Part of a small language model's weights.
Size: 15 layers, 5 heads of 64, MLP 2560 GELU, 33.4M parameters.
Architecture: LayerNorm before each block, no position embeddings, biases, tied embeddings, ALiBi.
Training: a variant of SOAP for these matrices, 588M tokens, 4606 steps.
Each number is 500 + 40 x the weight over its row's rms, rounded and kept within 0 to 999. Layers, rows and columns count from 0. Numbers have three digits each. The size before them is the row's rms in percent of the matrix's.

# down: layer 2 MLP down (transposed), 2560x320, rms 0.12, rows 1570-1669, columns 256-319
# up: layer 2 MLP up, 2560x320, rms 0.154, rows 1571-1670, columns 256-319
down1570 103:447388514492511518546434461527515450523434489477466535496487473480510470542509520490518462536477504499516431482490476538465485519488497500504517433515439504471493515484541433438541501547472502
up1571 114:463594468499502463443501548513579437457509476540513455543490538566521487570523474449554564516532460482462487484554499492540445483474441509508490507443490557414416505479533494501573434469494464
down1571 121:437483503490538501558502459492502512564408470464518512564469488532460452562547527475543520451532548580480546451551505497440504523538428547537515547531476534427509469518530528527503477444524499
up1572 122:505492523510509492444479579469516488445478488447465551493475461545539472449473502489491497532479595542530596481442485539566507540460497467549486421543486455491480517518498547473507520581482508
down1572 094:545544523527496528412522471489557492521440521467467494459515450489544519568423487607411507513483568502433383533443478529471493507537472505510518502551465534569472487598523558461548520555485550
up1573 102:458545487526518465440514504462475484516448489514484464448534549519486533506488444461476438435504541535475531524534483509484561459458542480496516491472497524439491480552479565426509453505428499
down1573 113:487455502547506447502558480459508470463515554520511465509537502513488495517517524482499534514470556510466523529440541441494570496454467417488572454449532526507599508498533519468500443513477591
up1574 099:436482452486542505431392514565481502545533495416486483527553515440567547494492500429511507544553514484501552523508511498534443488474461543539526518555507563540479502443587531476593506536537501
down1574 087:482508519542547554490492500525539458513470486509514510472528480392501381546425546472536487514441484444476535524500443509561510490501495515605538455394492490536526499432484543495531531498470475
up1575 104:441428486536519572483529492543405591498440552464481467492490510463465505473493522539493503492478521523537524465582495490505495435491559566474456492516520499511458411557468497444577467497484518
down1575 107:490579451473482487589582442474500472462551540595461519470472552563490417488528404587536459519467503459460486462532474476512482520537500532459482449477501506455542536550504440536505537539466550
up1576 109:534521518479441489532469534473488462568488479552519450553415506489528463483502498518510547541485595321497483493478539542465579542471519561470490482550603471504449496453504504454502525529497499
down1576 117:414451585533485484477565438487447516479532513548576576485471528519495478499478519452463497469457508476515504505479530499599473499453581490498480497556533546516486475508436471507485535524479471
up1577 110:476515486476514497571598574476470550548512525464480458533524433585498515506506559484451466522539478500533563507509472546477553504474525511479459454527496481511489523540499428433537530483531578
down1577 116:504556530491490552556495556525452457555466490488499567549520443498511544482499495470448492509484476579493487465360456508445499500498558481442478509496447480537524483516528577560544500466515517
up1578 093:569384475466547422542491508490513540462544455478506513537481543501506513525497515445530427529543511498535574532540475468485466515532527480454576578488500457509540425544550484502511418537470509
down1578 093:544383512488516512449436394427480439551467556477505500509485449477446489511501500536465425499553527526494477467458441439464480470457474481500480537462534501546496464490491453478481466495475527
up1579 101:485574532606538520462516470564520529555501506465467533510472463476615568429494531466456511430457506426469509445483523503496495561451496518546547547474582505442401455476504493545481555533474499
down1579 107:373509504573551495464499596485519516509512559483509535462527370557441470516480458572549569483524571535480554392577554493545484474569510526516530521523538507421528482542452472541534434495436474
up1580 120:582472503502527486533553523433518526486510507435468498461546562481465458538550499444459453470477448518491514486513484491514531493476442564517466377501506527492565450548545500488548506532512629
down1580 116:526480502510512432521538538476459495444523486491509520442544459446498530522578494468477511390476402565472540529504504554572615523456555466472447524512508492508505505527483467518498497515491530
up1581 109:423526547438563463458515464538463508467451501474490459553462477540553549482529547469580517432518567503553486390364453596495486481500462543559482518531473436465478512511515511540500492520548513
down1581 103:479415548457456465545546487484534535583503507475457502429490519521526428525436464517515509537496418485484516524407481461473481510533450423434547532454561455441475508483513438517482477445495506
up1582 091:506447431548516452470527503522525471489570480509455478493497467543527566490472492497471508409543482440427494465483566596573525504507500433567475537419482525555482528557473479580488482527498502
down1582 093:585481520489472420537484512510542512546554499536444499446522487439499491532464448509448545522449643451452475515450540438444464476471466457522521453481489605542593478542574519492490544472452489
up1583 085:535568481555500471525473550470454492541467531486539538496502553501484462561566486528469523540522476517526557499444433465464513465479407491484448510544481446483483481509486543477592551430472455
down1583 092:498472486503521464484558450473549471459473494571450537521534407539534519428412497499547551472479571566459440533535518465504512461467513505467546472541482600488480416524532441522505362530565548
up1584 108:468499504484462493479460514505539539551456473509492538530468549562469451559564444536501536454444430453498535484431503528485461516538497519580402483472449525511519548550440508431448544502506577
down1584 116:457487515500488493504451579511503514468511518525514450418489514475510414487522426458467508489488489457484501477470540478436480519483563536407477488534521527560545532497515493491489514415446539
up1585 114:498520424539493466486526476497541503516524541460502446473556535518517541530458516520478475495448478510525466458445494481487545414496548465460508486570481487505492461493522484490446541499552541
down1585 107:469569490493558515530507502502538516544534457542461477485579513514498512528473562515507473508437509504541494464462497532553514497495598514521515475547424508478553532564474459512425507550576434
up1586 096:517427549455490557467438429505504533489611499448493546527477518496436475505439479482507495571509451473466566498449532495479481495451543501530512468553486529507513496445486472488512471616499507
down1586 105:470550455494583470498554480520471459488471463527517464638468465561501501527438445491556506478565519462372467442476438449483504545584472564477469548495497506473399549520530517457522542490509535
up1587 096:482537555499467544460448501493530507483450439477443474471543490467509502480525570459531507535482494504566474449516474500518511517453457457498560523487527496524468578510436470534621465489521507
down1587 088:555504444511476494481488486473491490476459501482444500507543474483447480542536392525488489505392556548454485516530574513520518508476542479484527521480509517501508460480483547514462610517481498
up1588 104:492478560497493445459565511498488501511470456492501506427537459539544458492529528558522527537443490476547507534468488468514481437486520489425484546485431471540523503502456501462510467512467469
down1588 116:486515540486506496503512503537534538470495551538464499455439420578489484473530546476480485482450558502598580572478452491580505486495467561492469511512527542513463420465468595491466420531537456
up1589 110:406523501478574526516514509510525433522493439510483465543507465487522466470454514430479442472446523528529548518493487555365531517521516430518524518553508560422525496457487501511473504485466527
down1589 123:486506479452516491481479555436556533486464520436525465443515521486491504473528499554490457481399498506466434462495467497532496483515470505480463564562487535494490512539462470463517497510455475
up1590 111:432543548494458507455474537492527462581527509464498490490447524530455538551537478484485497442481517513499557453454528436473509462569460485449487517555450509479523562439433512503474470466423443
down1590 124:519507549511522555507559523493529495546550482416402511461532454467501472485487454542489523562517513523518529474474443599561519485524473464400523509528547526506469526484481545462510451526501469
up1591 084:546562473510472477542528538546529487495523547473476513541553573463449438497469468426482524524493548459506543505478572560475472533520489491454547481502558427415449526522513524505517494550525494
down1591 079:535470504610492506478484506458529496485501532496525487510445444526545511552439489533573536466535509513498411449520448505485503461556497543525501537539436561496504447496484516544519521456500531
up1592 118:454460536414544495506553442490514554505481514480495574493506565492527516489455554482614468410469496576469539495554496475522524506490491433560482550495519497519528465472528501509493440452466466
down1592 138:424527531521557456444535433558486593435518410453507530484532496503493505466499452504508501485461577438473499492487592501472524578552508505507507439478461497552492462485556466498514553542517524
up1593 097:493539424463448455537510486545451571555526380466469523531481507560537539455417520539476508535456508479638523547489523457494500495443519487520469473491493487504513503516473497506561466531446528
down1593 093:485485541492441432387560518543447490504471614465464485435546574474483468491544423495573512533473486482503524545525537475554549459515511467463514448511522481469497522495537506521573509472472501
up1594 098:432560451465481524573469486456450474489506575445499557448477496590445538472524439554519533503425458520563576497477513556509483498501511530485487564440520512520556460488557570490560454496518572
down1594 096:487601418430477531390489468486493437521457474433578471495494441476477522461450451518489448567480552465547488441511516531401525498471470484510493448578535474464506493464526532563459479473491523
up1595 105:478535473483537543499516507576479500498497485535418508510555463500435457453552516521488527445478532529535511541511497499524444491520540553481520519553449475468565476444501496462480580550591481
down1595 115:453487483548487449523547537423490535507451474516474465511588538482554498528480478502512588452506519496483478537493543554480520508496508493444584488532469549471522584511428478540609544538458445
up1596 103:446539604528517536566480502461482478506521476512575511472423509440520529542557510502502520485521510472582552468481458552494445499450495506480524560477498595544491502435472491478478490415508469
down1596 101:488492537455393459525449500493411485464516573496448522564500415504515475575443474478467484465454507579432537548452523485472462435454441476409475484478468491522443452533504540550539555516521486
up1597 117:492466479552525553499514471547492533519484481525526416489476508446539537515510503515501515511442495481513498522494550490528500520500465487557561474519498431554406490473552490564448571569573536
down1597 110:528502445524492519472494467465459576486482512479473489522567478511488576550519540518457471474540496444463496459523514535453584608513467559498527533560443503500488525532570517399446475493531475
up1598 094:529478517539497539492465452540497472462525502548505433461590541519474484574469546455457407471499474534488536583496532526479479493535434485545537519498487576457474474500431509564531500534598507
down1598 088:491482523577490524499447551493590516465571519441540481534570455567536450475463485509531510555540506506508513455502481470478494512504541519473501530552564506513462547487483477554507523532460409
up1599 099:515507512503464442456530544491481509507538566465490503426508560472516448494498501499605391483459547491429462427624502549484561416454431454486505513475554446488546492559444442579481598495528525
down1599 090:498459503502497497454501597459429473437539538537396500465499558460420498459498512536517426470493532480468495485536512497464494503462499619451491540491430497528423490533500473540522569516461476
up1600 096:512490480510470538540451493487510576493530532535486467456522503469484433460516526437542487513562488521526499421545451565585432551497548484553450548488510587558486521495493509453457497547454454
down1600 108:467457521513505512542464482454579486511524515532505527460479540488470554548497514463499536487494486477486569579412416528519585474498486507459538485468542525484434559456557545503465527506454526
up1601 099:507469509451548489497513481510485545513617533454490428523551554546405484521460534497430491368512473469419519504525511508604503440511503487482481498543461521490611532461519495486526443434535573
down1601 098:425467579569551466533479492500435535567518543497503494516501550538459525501392461461551516472547470496596512438549565475532429403612552507484531492548448499460518512490535539447520484479540540
up1602 093:496430470456507522506501587508493478515427511492498515580412494444561451497549527515501552496458421480534494477541581533508537520542480501557544513524466462532520457524526449534492543472499466
down1602 085:555501485532471524547556434420524418471489490508554510556547467551496511618451510522476513494516549494545430558490549451446517460515473512497481502480499527451502434476535509501489471445523588
up1603 098:508590499528528497562507472585488515450478514483489472520521420527543506505474507486495504519519464524507439512437503551497423487459511526477528507466519521503533471457467555550521521521492475
down1603 107:466475433482471572552494503401551465485515501554530457539461508482546518521506533516460511435474474443480521530506533464537515440564492543511482460494400472521495486449412558433463463568529542
up1604 110:471467559450506467487485511471468534548501516421524528501514417476514575462472462456542441479505462408488513482468484520403532548483506513469510514514492487442471471494526417542448542530445462
down1604 123:484455465476522485456482537547488448543531517510657517611508480497501524532537511468518541536427484489442529533474509524546447520526487465548492542466508478484496479467564535432483490477497495
up1605 092:465510528548464449508481570429479470518517557465492485446491482500587522521450491430551491484584527509492489484470480503490457444546487532510455472487538508472451562486549495506516507494453442
down1605 090:492490518534465500515490508552472405503434482429450522605533457541490515538465482492437513507526588556420532451491504504463449512541485481493577482449497471492486454492528418511538462539529509
up1606 085:462575516498533480437498461559529519492541495450456529537438508530480484489524545528520467469548525453475509507508445498502472511450527463493447520492569472438548496515547468496473519509542510
down1606 094:535481464421493409526484461534433517527461578489566569531493510458494514469572501474523517535462515487506548452511543539472431461491510514501487517492518548493585422515524496544488477501527461
up1607 095:532477451520500611572490457533482504484526517531504541576511567503518490526484453442547458480529440459521517491532490551496468505589541490453491501504562469494496485589554471517511495526492484
down1607 095:537547486516504477455441498486469489509455494423482485475487555501466534587496437505568485447466492480442487527383544529549516498545455520540448503475490572586468435548488474552520564603513499
up1608 098:514515496474455515489496499474457526509553518586557522471464584468481488463506553531445520471497467589514508522563469512538441467552444501518479463404409512468527472530514548494504540556491417
down1608 099:517574521513536478472488513537492530506493462503549520535518416496530500489442503520529573537538632463493503480487533410487578453504486479526498469562540513472545495502585494567458460455543454
up1609 105:472462504473550396487544614537447481438479443439522434463525494444449472465501481486535482505479473533474482539484521496523498510566508476523509570499423482513502474577480477425510509552467537
down1609 089:483468520521511542460452500486543448558475547543494510538533498467480473526522480538496527410545505440483500505500516448438430453484509477477460532496566551554467445504556584505474482462535488
up1610 095:479431459492468522552436515472465452532524483509459486539625560500537551488513520372474452465430521509538472463518545414531531552464535521482535444489450541484526521486473496510447510447423565
down1610 083:572526478482438431477526498459496500527532539523489481510475366500494525498449467527538500484548498501467505506393470498520523491520478430449501508469507533433473493493518499511500496535529445
up1611 093:498489532512430534532545489522467485478443532474511446501548520518512488500499512491592491536413479497573554456504521499483538496492471420533534388479480467497477535517464452532416478517554576
down1611 089:544543480485503541497486488523523510563507505467445514540440542542496486550473514532452515435508531514461424538491465490516544549584520510445515543516445531499464490437576525513583452484532555
up1612 108:531517458504514473436533434519488530483604477497545468489472470532563581516476402471497565434487472513536537464518540502498504567546492495475516504494546482599510525485417467484530470451468511
down1612 092:461493493515472517420593530547545460511548470505535528504492479533528570476418501460506519510451454468483517548557494465535478519476551541499476512453502501542505535502487497514539454483460522
up1613 101:509532514558544503537517484536471539525495489493547488534465556531488485482534439448521557559576520504499490484477494484542521482545448498481552533454495431505515478512480525490549501563465508
down1613 110:522431533495473514430565518510415488492571521515498546506426567500417489469510536515504556577507529481530476474517498459483507541484509513466511473485443473427478500506463471498534518509470441
up1614 105:560515510564512560516429469565505496440466496516533454506471460614506500502534494488594518562506518544534602503542474502522408470503520507535502465423515512486460469499412487471571566504478505
down1614 115:525487520533490457526509524533546485463538550484475451511486515522505501518512546505584456433547511472491514553498478482457396446432556499534551525485523488445482523483487531426479521456551489
up1615 099:521506431481487502492516504451480523486496580503530450490401509439457549505492452541514527543471438447490490526599560499567495465524519550524543523548522444568529444487525548494418512459524523
down1615 104:461514528506457443489504499531520529527485528486473548505535529505489514486545509576438517446562505532491485556599610562447529535496472480506461496546511511539550548509517465482523422593510535
up1616 087:482484569460566531454511475456411504538438423557569549496445476556569478480464507551562469539544486513519490539514511514426509506492442528466476560506491539518488515489525484553576506469521456
down1616 096:483535516473522513485523484568544446451506453484516529423476522430514498477469553447519540490416509489499450535412466449505530473553519518580518474491498496452493478477493544509551542515536503
up1617 105:539554558586507498458489537481499508479535498512507569457538487478531488549549496479583466496488516495502520520577512459505506513544462511456525432514470443458449468498559497562443526476455428
down1617 111:479512523468500451512503541547507490503415498514609447444490468523532549480466482531534452490605531496472559548546430539503536489515510401570462543526541554457457561505508493461492512540462493
up1618 092:485467578417510486466496578495468515552497532506538504539412509501490492473474567475563457459548508402540450480416506506502527495565497457622538460488521391491480446440485492525420464470507426
down1618 087:475535500464442513553556532527539531520547444539503515511493510486580540495513479485560467490524532554466439509457497484533530492552458514466526528474416507436489423504456570520467529489558482
up1619 074:454584514517523500443554531562529499439490573444509495543487451547507593490529604549546446494431489491520541542514483550497459538468459517533503522580531468465572564550514565467478525493563538
down1619 091:565575538466575440548476467437540495489491457528541446506559488459582534473541430507483460496491446538480489488552542515505417600557521603445525494515524532491488521581484460479465544514527475
up1620 108:611468467488521528488465509476500475545528566463519491513490476424464397513487515493455490518536436485491503498495475523496502447447479464565482460487451428444511494423574464498479510418512468
down1620 110:489553500505483542479556578474470571494465484464489455477501565460498487478488496514489512507488486536456536546522499497473492456518558514460509528530497450498454477500421582540471562531473439
up1621 098:494550463445572481597551545498451462445474500443532575490469574522421401428487419465527506470494511483522541453418567475483527544559495460523500471451509480485582580458524446441492471495509499
down1621 083:508527535473541462449545462473509497557517519554501478559438465496533552555436524553496579555507451527499458470532496444487500531478559427570481484460537561477497437489574578493496493502498557
up1622 081:460525564555536416535527533480486592531505501458461602506556525455459508531462584459558470492557499542521470532517470534477511510510517562525473535443488564495454520484549542488503558517615504
down1622 083:502545480410493533523492468479519577495487520465523506474495493543451528535461431365493564505498465484441479531528523498492496515503528478519546426561600528543562600539481441459491583484516463
up1623 108:481436520589519484521491509477564608444433455504483424452545455447500413470492503484576480459552515510550512524506519527488525477495484452451508467512492413468526504495490551478479497431501485
down1623 099:527481496565530481511560534531514439487502567435478506539550520522415522541550465483506555497473530484511493487561568444507526479485469544433530550529491466553484522473429478498499468499476525
up1624 098:520429499490483553445511541514568443521533485561457503503459565454507457490420573477535533455463446474514498496568521482511550562514469538430539490437526502545508406507595463461562501507456560
down1624 103:475505581478510480481491479517507481476521526564471483510485521465487535482539549574471432528384515525537473504455404480488559455420504526472526492469466544548520477472480524544492462550504517
up1625 099:533417544450445423534477524554457525559534415457422474500423539512473445522492452501596556501492477519490451515470470567482548579529501504521472491486488444492521479531532459532489454461536372
down1625 111:508523450588520486495505521485560486532554543517415455475497455474446521520498503465537480454500526487496495525510453522488484479513501564472482473520533487523497509531501507505545524472497525
up1626 098:526469533499561504519487480565487477453490559489491513501537466432549518600495553409572580407515417450556455581516444437449396461453572492527492515482486491465412549472542560499531530473468514
down1626 093:474502565523479504524498569492516406515519533527555501444435574538512469498469438461508514477452463538506485532496536470453499500415512508484487522484434561566524517505547540569548462549543532
up1627 099:498541517511565459499475503474518503548431485528535499537512519523521478542523459575550515522547545466519564417489348538423569533480483487527472545466524505473508475481612511418500478492504470
down1627 094:493496495506518475498548533484571429613582503484486466501548483523511504425556494466487545482494518462477493471558436539478462496477502533532488594399518553525501464540524497513472501460534548
up1628 095:462477447512511479456467492481504513464479470453473510461445532466508521506475399488484468467537518504511487507542549607516504418530539510519453499496537449486460571542537504536541531455526500
down1628 091:537475532443452474631481524502518476585487532585537486514529501489482487516585421482523475499527483490435507521459519485443483492473498476490501487483470521518454534476508491485449503501523554
up1629 099:441488479527545480564487450511446516529484525498504468477549482438511571494517458456487426506471514521506514539517504521459570524443453502526456468441461444498515463478519530470491543541503509
down1629 109:490469530507476454452596529463535585428477517477501402545542530425563479565514511534503481539494536538555537584450525521459467537435586514507538551552451507465428512584548534435451498525498488
up1630 097:499453423548491498521546461526557525478520518488502444568527546580455543517511493487511516467475552515544529585540455453479507508397448497481480442522509470523456509549514489482516511470469525
down1630 100:566522501555494467564494511431483497575507533530535491479542499467541488527467563588445511474541533533536440551463525513460494399524459522466489481424511468456558428503472524519503489521527539
up1631 109:422450413471527394449521540487486464449469496564469508559489538556490526529521554477511529509514552551500475462473544546527417549511485445465511552487568513481502508463454555462538556472408444
down1631 124:484504455488554498400507514505519504444522435517553580489559453487495493503462546428498518557505541551529441470469539409459523518550467504500497569484505474512439543540494519422511468491501492
up1632 104:583550531476472543498534503480504501493421515378398516496444470501532516521497522482442552496558520474571545465484417532510546471489573439478467516436534488493513503496470522461510513500478569
down1632 099:561557522522474484459554524485596462543466476432484514568531501520511524536434528504468485530478515505498539503570452463540507476531511434456486524529506479532459523507489494455503514485537476
up1633 105:534501503505445466492448509500544498509428441522503495515483544507498521463591485520498533497494499449472471484573544534453528493549490427554530555501533467501497497503463511461455506467521544
down1633 102:459508567476475561545521507512413485524521552546492536562518533484512495550480531542455467472485466485519470517504477484493578465566560437498531445501429497496558506514475528517477470452481507
up1634 102:470454494471507517492486441512515482521530530517536566492470496466535486517512489522488503483509512525450553465421528495548525520478441532544528470560409511478487444496505473488533488494527554
down1634 117:505464458527551447458484431506506448487530533434592512522512444505530491493502385547479565479518509499478480500451523434547534468501457522546481521423500433535478469528491545495494501506487470
up1635 111:414467502528579517455432451559491502508555485491532473467485504527498441472531550512561491472461436487419466549511530541508516501521505502493402438452432469513485442442445527529490553458499557
down1635 127:445504472524532488456565461526532504471478538453511511463485500518512438514380604522495498501477556470498536517488490549510500545518506517492487451492408560480516473458496475434527490536512488
up1636 093:517490506549498434514533450496524502496443490489489522576415521536515509552542462515530463559467524514471520522463418506553440468465421448507510512523455486513459517444461433427488554534569541
down1636 098:603509501515414564504521567433484548535569513512527473477522497508484474492427522571438505509469511513534430495438534453461520451515524519447517461495488518537508462529485480502523474474516491
up1637 097:531484507458524536474508399422432467509546447505463415510488555536513533463553502512607563492481416499546481491521546541518532558479455531475562483523480417486570490497537380508604514547494498
down1637 082:510469571456490454547429553499552534500577525557549439463487429462502476526532466616537562506484524406578482487519489581477557481523526514529484474483504523471507527508511488537635480529556501
up1638 103:502469417478595534528463511443539489473499478551494497423526502522454512531534445526516506510549448517495545511522545447430530460482487565495559549505455441493557464525480456495555495491500552
down1638 093:483534466529519489501516496479578441453465529478471510520491490494509481597460517511461496509594532509555401436465517442549490479444483506497519542476541530518488426544457392457496459509538613
up1639 094:526517467540477476515443588489439456492553540496494450480445490463512515508451524478374576469589486517487502481478404520577543546462496432439571618441564483457547470482494511499536440537531561
down1639 094:487507532529451425570574547541470442520528584562448599419464490529551493469532563461475486438444438541580523492520530503495494431500488520464550510567497526511540466514488494542486421516554559
up1640 107:467493504456475457462480557474492532523512469512481470456544522496549509508489502529509493501504462504545499449445473500505476588499447455495525548568445520529456471535468536508504500519445551
down1640 106:507486495468496514465500567525454474485543505561546490426414466526393508494567466513528583518599515554489467559504515531576434491539526467552486516510500549544431448478514530467537546482465442
up1641 098:504534568501539453483522553444440534507491483500465444476521563523460533591485476488513422542520561561482498478548436534469536541476492473507605593557494545448495529564518490488500455487475484
down1641 090:526534451465461499557491546471550582527517550516483472448544491512475499532461478484440470458421552471476448527494462552448521529458452517491465509468483553522494496480532556512463513547456488
up1642 110:517470553407539457478514474531483554532444553501478515591516500442499569525464420431553510454447445437545548534512441423464519542484493550511549470497501474550557483551480436469437555516440452
down1642 104:489423385419569415487508445513409554465489471515556452513495496479567481501491535535556492473508492477470499564519450504445448536468502542534488477421499396585471524506528604488490485495528518
up1643 097:488523441547545501496508508552496509416454440485465475500493487508587484498501466470464555462514500446511516502505522477503526493469494480510488571436493523494542476492498463482483468528547536
down1643 087:493513464529496515434542548528506530477493472474509416539539444596491508500562439543493499462434523594472524500529417507504497492502458525505479484423452568497458418441479531515563516454505440
up1644 107:445490574485516614491505505513489483458499470540516490436466396501480483433518509496374494505555529466532516467479532476496425468502489434540465544481468497482483554504450458482460615416493429
down1644 113:528488519467497551458565455526491505439503605552545480497529515612517543511522532531520521510394540466580435494495505476533471508479430566509500485531486551505506477487531488511490534511460526
up1645 103:480553538463515471544555570450472498520467500537560461521472525441492465513569468523468503506490503486551510508440538535510459474500574506518481567525423498442388505492508499560556497489545506
down1645 107:517514548445440550508537501480460495536462513549505511515483453551480532543505509536490513507481511525512513531434482458503475462506413542487531517555471666548546427515466559550484476425513501
up1646 092:528530508483429499418513521457463547507558456632492540482538537511581526463532510483530482443492480418540542558470429561435500510469487497563492512457508479527471508441530512565531514482506493
down1646 087:479520481460497480506483498515587529526430571477507436526474476530421560516475490521523537503570551557466433488522534453487564483513500483455470469522526479519498445524487506448498456535554542
up1647 102:475515478555526522496530521501544533503504481594468603502490546541513502575533476445538429470537484523549554495468484541537485469551563558519511501470450497511441476572506470501549453484540553
down1647 097:517456486510423564442526446509571511540512438442515481465503508531527529481495522558433543573393445494549506460465519457559493507586579400507492458493447568490450513454417442494481498540512531
up1648 106:518456468511585518472455588528471493505514516521553463513512503560463491488477561505594572499530512479519551519515502505525565532492530459518495589521558552479471525442531504428466498591484497
down1648 115:464496486483580449468529432540595530424467440503489532542475448427555456498545536479545580553560518512489504475468480548525587541557505535491494464451500485485528485517520418468515507568442532
up1649 086:470499472544440547509497598413438469527431513500537545469519508505522563539528530518575525538509442505415495489519479447479516490508563520605513524501504468437467545533445510461510474550475428
down1649 092:544488533498483438521519441520501470513462522518443455496506457448501452601464495531482510455506593504490430550464543506447462442495469444541492446585514542573475408578582546501556477479504534
up1650 104:520499551524462525516556508496500510560491535540459484519504458493466512472465539481497520483457488562497537412539533504502559533402490489613508544533467541514523499500514503500497515486513542
down1650 128:554535553492513526463573588513532518473524573442542485539527493440501489470470491558533532494476534399569529592483489477458501482500522514587537490565457480462538442478561583530531501487489457
up1651 105:520512521497488519472527538574449459523534558545469483492544529533475545414501540525519477422520484564537414408477470507498491573472499470444604511455512485421504533528558479538500532516594429
down1651 093:458429506503463496472484447502447491534489496576493487528468487520502437541472521541474498504441481390535486583473606479550478506430429511442531525451505592572438468473511466483487503475514458
up1652 098:504553522527498503456438483481503558538529453446520476455516443522479500494487427564444489490553495573498466577563440461475540484454483515548405520411517531504503474515544493608509553574518377
down1652 093:512515486555495521493444520509572476521481546551512474515545490506456525504426479572464525532465536482498477490522488512504474464514526452525490535491487518505498530504508493509485563476507490
up1653 109:492600482518483530474552518501472465524579500504480509538492423480513526567530443484503496502476447533523442502513519609588517500451436509527511497534600482519470475454492467475519579536391457
down1653 109:492535526465464465456557463491452445448512506488469492481450505465525477498571487466509461513565506532519498453476500508427523529512488448467528498499492441453552480433443493388429477531512530
up1654 092:515520487493579504503538499518464484484474542548478535567533495518491502453416494527544539530429518479524393475518537491536458534479483487507460513496421488474532520439473474540426475504531499
down1654 090:533528503466416495516496439490542494578483534510504448557502462484535507581490484574505492493472546503552434532460500493404493442533430457472487470529536543522476471533552501514557467482564583
up1655 089:540467507468551499457510444504565453449504483501475433423516472516561499491506519497520519461490491586486526491507445534599563559523497499560424480459470466467503550494471535512534502564520491
down1655 100:434448496443449499520558500526526484610455446466506565554482511527521485529479520498514475466410441424552419546495565490513540499518524529488549595500507552548505489509551448519488482555450486
up1656 096:506517455480487519521532543506508448504444453520501477550424519525516443463503489500473532462550574463482536509454592492480499521510482523518469483523530519450533499482435511488564524513466476
down1656 085:480506449508475523493519516510518476465518499499497518486498437479483510592465468558492472500507498508468487477459450543461489465485523428483564487508488451465416459568598547513497384480544546
up1657 101:528471566562478478442477501557463460486432562436458463508500513446497524542483420503507547485533447489567551488493547493593470478513501470474570507493462495503548541470491467512529519496512483
down1657 103:501493566490538470552502504491505535538467542555454505510510500463458490461461542594508480385461553456575529550460547471490461470557447486528522516500516484489442519548512513461434574434535555
up1658 099:445449504533525395461417488418541489512491527485512472470499528485473511446448482493443463481557547503458498460518507484494536529512487536541499497605504441512494508477569446541516463471457478
down1658 085:374441445461502562516487461602480473425461470507490490480510525567533506464531458477550475510494518515495439452529471521462497480489470483473529470520550464543496498491507528492463497449618499
up1659 103:510528471537499498487504562511502474461495489469492441548570514488519532481510479522522473533421545507473487413515486513529582511523455476496615399519536476468519550490503455504502549486416558
down1659 090:566443522422483536503471542431487481539503510448560599509441534604483543486461495470458460497488547484542478581429531491441521515529457505466518506490541524473549514544534501496503499455504562
up1660 109:455474455475424490529484539562455496487478485548542504478458540503504449560501552465563519530474500460500512488503533510513552486482474459505436453497533451545578509474554428540527485503500498
down1660 123:411563576499490576460468549520475506409517575564606494481446518491504515539473545507587548507470516491520478558561467532485484508517481519479529541422459522398497528468576507476505474599538502
up1661 098:456518435496513556512522490527546489504427510513517549489503487503540465529532521509536553515550488460580564523520502492505473489559513479545542534478531511492525478461512459515498549464533527
down1661 096:472487425547442582475471417537559551510482559471501511524462452564460528579422498535538464464524533503517512516457533414579503484418471452533531551501488548420456485499568501492501443478532538
up1662 110:540492536480466522492463506489439500491458538447462494526477549507501461479516512462478510454474532532475467487503511491473511368506441553479501360497565506541478528466518481518493491481465565
down1662 117:491487514566524535502504530471509418551488422484531529487416583569568483540490572539454465501509495496535462424448505457491514529533530525437565559559497519525439475451518488532567511464506568
up1663 099:460505443610530537518490463541527444561458470443485525460463517538473503519491491547477490558477505566521553449491578517465598507513498512488555531462472489503557572540446514461444499450562474
down1663 097:559488493550530424456485537575472490474511445445481503417563543553545543507498491508468529535491534516460568529567492551485519553482466427451480461490542488474546539536482468407512480496521485
up1664 084:461479451448480445521513462520586449555475549529501501449506498505487490449511511541456445486484439635542523491518513525491516526455430475521509538541523430454433443510453498523467485501530476
down1664 095:430493480510535491512544458518481553509516567519553458493491518496523533459580517501473508537447483459492454499525526563473516492524493486473518498514509506483526538496486511523522450533442470
up1665 084:579510564525481502525492520520527539469453494463466527450470512535506507505556490434524520525567526466457423480496497486572553510533450474552460511430566515519442478459506546494494524516382427
down1665 092:515493593485471485490539485416469445511487493496527533520552511459481492535439522441506532542452495513525396522445544486441544529586496469440505463569415484566498474516460416439523470501463522
up1666 105:494454520413496440486494500539473519536479497489461510508493496473485579508524494541536462499526478562489508528507476555488502559521498486577544442487487508584521519516543500455419389492540526
down1666 092:546456534471517449536454557519484537519521498475494455518533539500528506452442485571491471500499489501525471490546464427564523461519540522493548537446463531555503532539514514535465565508524446
up1667 093:475551521485469459487507473505461524507489502493513489437522551492536519428499534542551528493597503537456497508535469592519505413495515465479526526485481493508553561440472538477496545419554469
down1667 083:552498574470478467486526526456543526535475556524503441513468487499483520581457495565456514376462543469528514522466533379430510508463487514471563472503533534564411488531481430481507443581503522
up1668 088:491474558579488506442536478488545543547504402410483524515535524511493462549551476501452412424457530477477527528414441521506541465504471494431471504482527508464588489457508490511436514492484522
down1668 095:476547521409538475540481510503467473503455508546565546483466574523565479485536476460500484534471483486523505560549531505495522488507456499471514424506517535509476534516531574462502558534512557
up1669 104:454446552498560490539477527519492482504516450486454536472446512473428432518481391558508529504500489539523540465498505492443495480550481479543563501506505548427380474437548546527531511526469475
down1669 105:435552419474597568516486436449505447532485540527540531543471458470512515523463431474545507582461502580515503485461495457458468488481569486501500480495526485506450515452502524523521537458500442
up1670 096:463491490537508484404512423516529514451553547514499548426505518458528464550478476542443602447435486457459527508488520513504479543450520509482431471513431487442521519418441481446484526553478494